Each number is 128 + 24 x the weight over its row's rms, rounded and kept within 0 to 255. Layers, rows and columns count from 0. The size above them is the row's rms in percent of the matrix's.

# layer 10 attention query, 256x256, rms 0.126, rows 0-4,64-67,128-131,192-195, columns 192-255
size [162 145  71  72  91 197 194  99  76 167 172  78  74 167 223  77  82]
[[106 132 156 161 128 146 139  96 150 143 108 163  87  96  88 151 147  93 121 130 142 122 164 119  60 146 131 132 125 154  62 143  95  95 136 122 111 125 124 130 119 133  94 148 147 157 131  98 153 143 140 136 161 120 115 143 131 136 122 107 136 128 154 164]
 [138 141 137 124 153 142 139 116 109 103 100 120 127 144 143 116 143 140 120 174  96 142 141 139 109 125 144 126 163  89  97 124 117 125 136 124  91 141 123 122 122 121 129  92 133 108 113 126 137 139 106 134  67 155 136 138  97 120 134 128 115 110  87  97]
 [133 147 137  92 137 159 148 131 135 156 155 114  97 112 117 104 135 133 120 109 168 104 133 143 112 133 129 134 111 180 127 145 152 141 118 125 168 150  88 108 154 110 146 129 109 115  69 136 125 144 170 132 164 167 125 115 161 110 123 138 114 142  91  92]
 [124  96 129 113 143 112 119  94  94  83  92  94 173 129 143 135  86 132 131 119 114 130 107 140 150 105 154 163 152  88 144 118 153 150 110 149 144  89 154 118 149 171 144 132 102 143 131 159 116 121 134 130  96 146 132  81 113 170 124 129 125 113 162 122]
 [134 109 129  84 158  97 142 114 115 108 128  81 126 116 125 160  78 142 120  92 128 112 132 139 114 151 148 157 115  99 190 106 135 158 155 154 149 107 152 137 170 171 148 127  94 149 116 153  94 133 163 156 153 145 136  92  94 168 136 160 133 135 130 128]
 [127 162  95 128 143 115 133 159 117 127 138  96 153 142 164 125 121 140 163 146 131 116  94 146 185 101 125 104 159 123 200 165 158 152 107 141 119 124 115 151 122 143 148  81 148 128  96 143  97 107 108 151  77 146 141 129 158 144 129 129 113 122 115 101]
 [101 137 149  84 152 113 141 146 104  96 135 124 164 137 156 128 111 144 167 118 114 130 113 134 158 146 124 150 144 103 155 137 184 145  96 137 116 125 112 154 101 132 122 122 136 115 140 168 125 116 100 133  90 169 126 130 126 125 156 143 135 102  68  72]
 [108 165 140 106 161 170 149 139 153 161 158 116  99 133 129 103 149 148 103 119 162 107 141 108 108 139  87 135 126 158 120 153 155 119 149 140 140 138 105  91 167 131 166  95 113 137  99 138 119 165 138 131 128 117  87 125 110 135 146 126  89 137  84 109]
 [162 102 121 156 143 136 144 104  70 113 114 137 123 142 117 140 107 161 120 123  82 116 128 150 126 137 198 136 143  92 147 121 117 143 132 152 138  95 160 106 146 154 112 142 143 127 106 140 134 139 132 141  77 119 125 114 108 144 133 145 136 124 142 132]
 [113 195 101 179 115 114 133 115  89  99 133 117 118 141 111 150 125 120 134 155 150 106 166 131 142 184 146 154 141 102 129 151 158 132 125 136 147 157 124 151 102 138 139 128 130 163 140 105  87  86 174  98 160 150 121 157 127  99 121 146 175 123 156  76]
 [145 147 142 130 137 128 166 140 159 139 120 162 112 171 106 119 110  91 125 122 116 179  90 124  89 110 148  97 131 130 183 120 126 128 128 147 151  78 134 136 165 102 167 165 157  91 129 119 173 148 150 150 100 103 147 103 152 170 136 113 140 157 159 141]
 [106 108 121  87 150 125 139 130 112 169 145 136  85 103 136 124 143 123 106 146 158 103 141 150  95 141 133 126 121 127 109 147 159 148 135 136 118 153 117 109 129 133 145 117 159 133 135 106  90 115  98 162  93 160  94 107 144 101 150 130  71 136  76 136]
 [145 135 158 173 115 148 125  96 102 129 133 142 138 126 151 169 132 159 147 167 108  98 129 105 159 120 122 140 146 125 123 133 102 138  97 138 110  58 108 136 139 154 166 113  97 105 144 130 129 158 179 132 162 146 163 119 138 172 156 108 116 120 122 103]
 [118 151 107 131 138 102 167 144 140 108 110 115 163  88 121 157 130 109 152 130 166 124 171 113 130 135 140 107 144 145 149 152 102 134 135 148  82 118  80 155 144 124 116 149 163 132 143  79 124 127 156  92 129 140 142 119 170 130 133 164 163 137 136 103]
 [131 132 115 152 100 123 116 122 149 158 133 163 109  97 100 134 132 120  89  90 145 120 111 107  95 130 124 125 126 142 154 124  91 128 159 134 136 100 115 126 144 120 114 189 129 135 146  99 142 146 180  96 166 100 124 122 150 138 123 104 155 144 182 160]
 [120 109 144 139 170 127  76 130 125 149 143 101 143  76  94 138 144 112 132 112 140  93 131 118  99 140  78 144 154 128 109 186 130 127 146  97 150 162  74 137 153 137 130 120 115 124 115  91 105 163 154 124 151 129 101  96 126 116 114 104 120 162  88 103]
 [141 149 136 120 117 107 129 126 123 113 122 124 161 171 129 141 107 131 152 111 123 146 102 140 158 128 172 145 128 113 165 107 120 150  95 168 122  97 180 140 136 146 133 107 134 129 162 185 135 125 116 132  58 118 135 145 144 148 133 141 127 125 138 174]]
# layer 10 attention key, 64x256, rms 0.132, rows 0-3, columns 192-255
size [ 72  67  42  53]
[[118 105 131 122 129 169  87 117 154 156 142 108 115 110 111 128 113 168 130 151 182 136 181  79 136 121  92 144 162 131 105  96 147  92 143 132 112 151  99  98 129 124 102  89 108 107 158 116 134 119 114 152 164 164 118 107 141 127 108  76 131 173 143 143]
 [153 112 157 130 122 126 143 172 125 147 146  79 102 129 133 138 150  92 146 117 112  93 118 145 108 118 119 111 183  85 108 125  99 117 135 126 139 159 149  74 156 184 150 162 134 168 166 111 110 121 100 138 122 102 117 100  75 136 127 104 108 146 122 159]
 [137 120 146 118 112 157 143 165 165 119 183  98 135 150 125 155 131 151 124 170 105 120 167  99 160 128  95 134 137 143 171 126  84 135 139 101  91 146 104  88 165 130 163 106 106 121  98 115  60 125 133 159 173 150 167 123 112 172 136 102 104 164 109 109]
 [111 126 134 119  99 141 130 163 154 146 131 126 148 167 111 171 127 153 137 182 118 140 150 136 141 158  95 124 114 154 172 134 122 152 107 101 127 147 128  94 137 135 173  80 167 144 130 135  97 143 141 144 145 158 139 124 123 170 143 141 112 120  82  76]]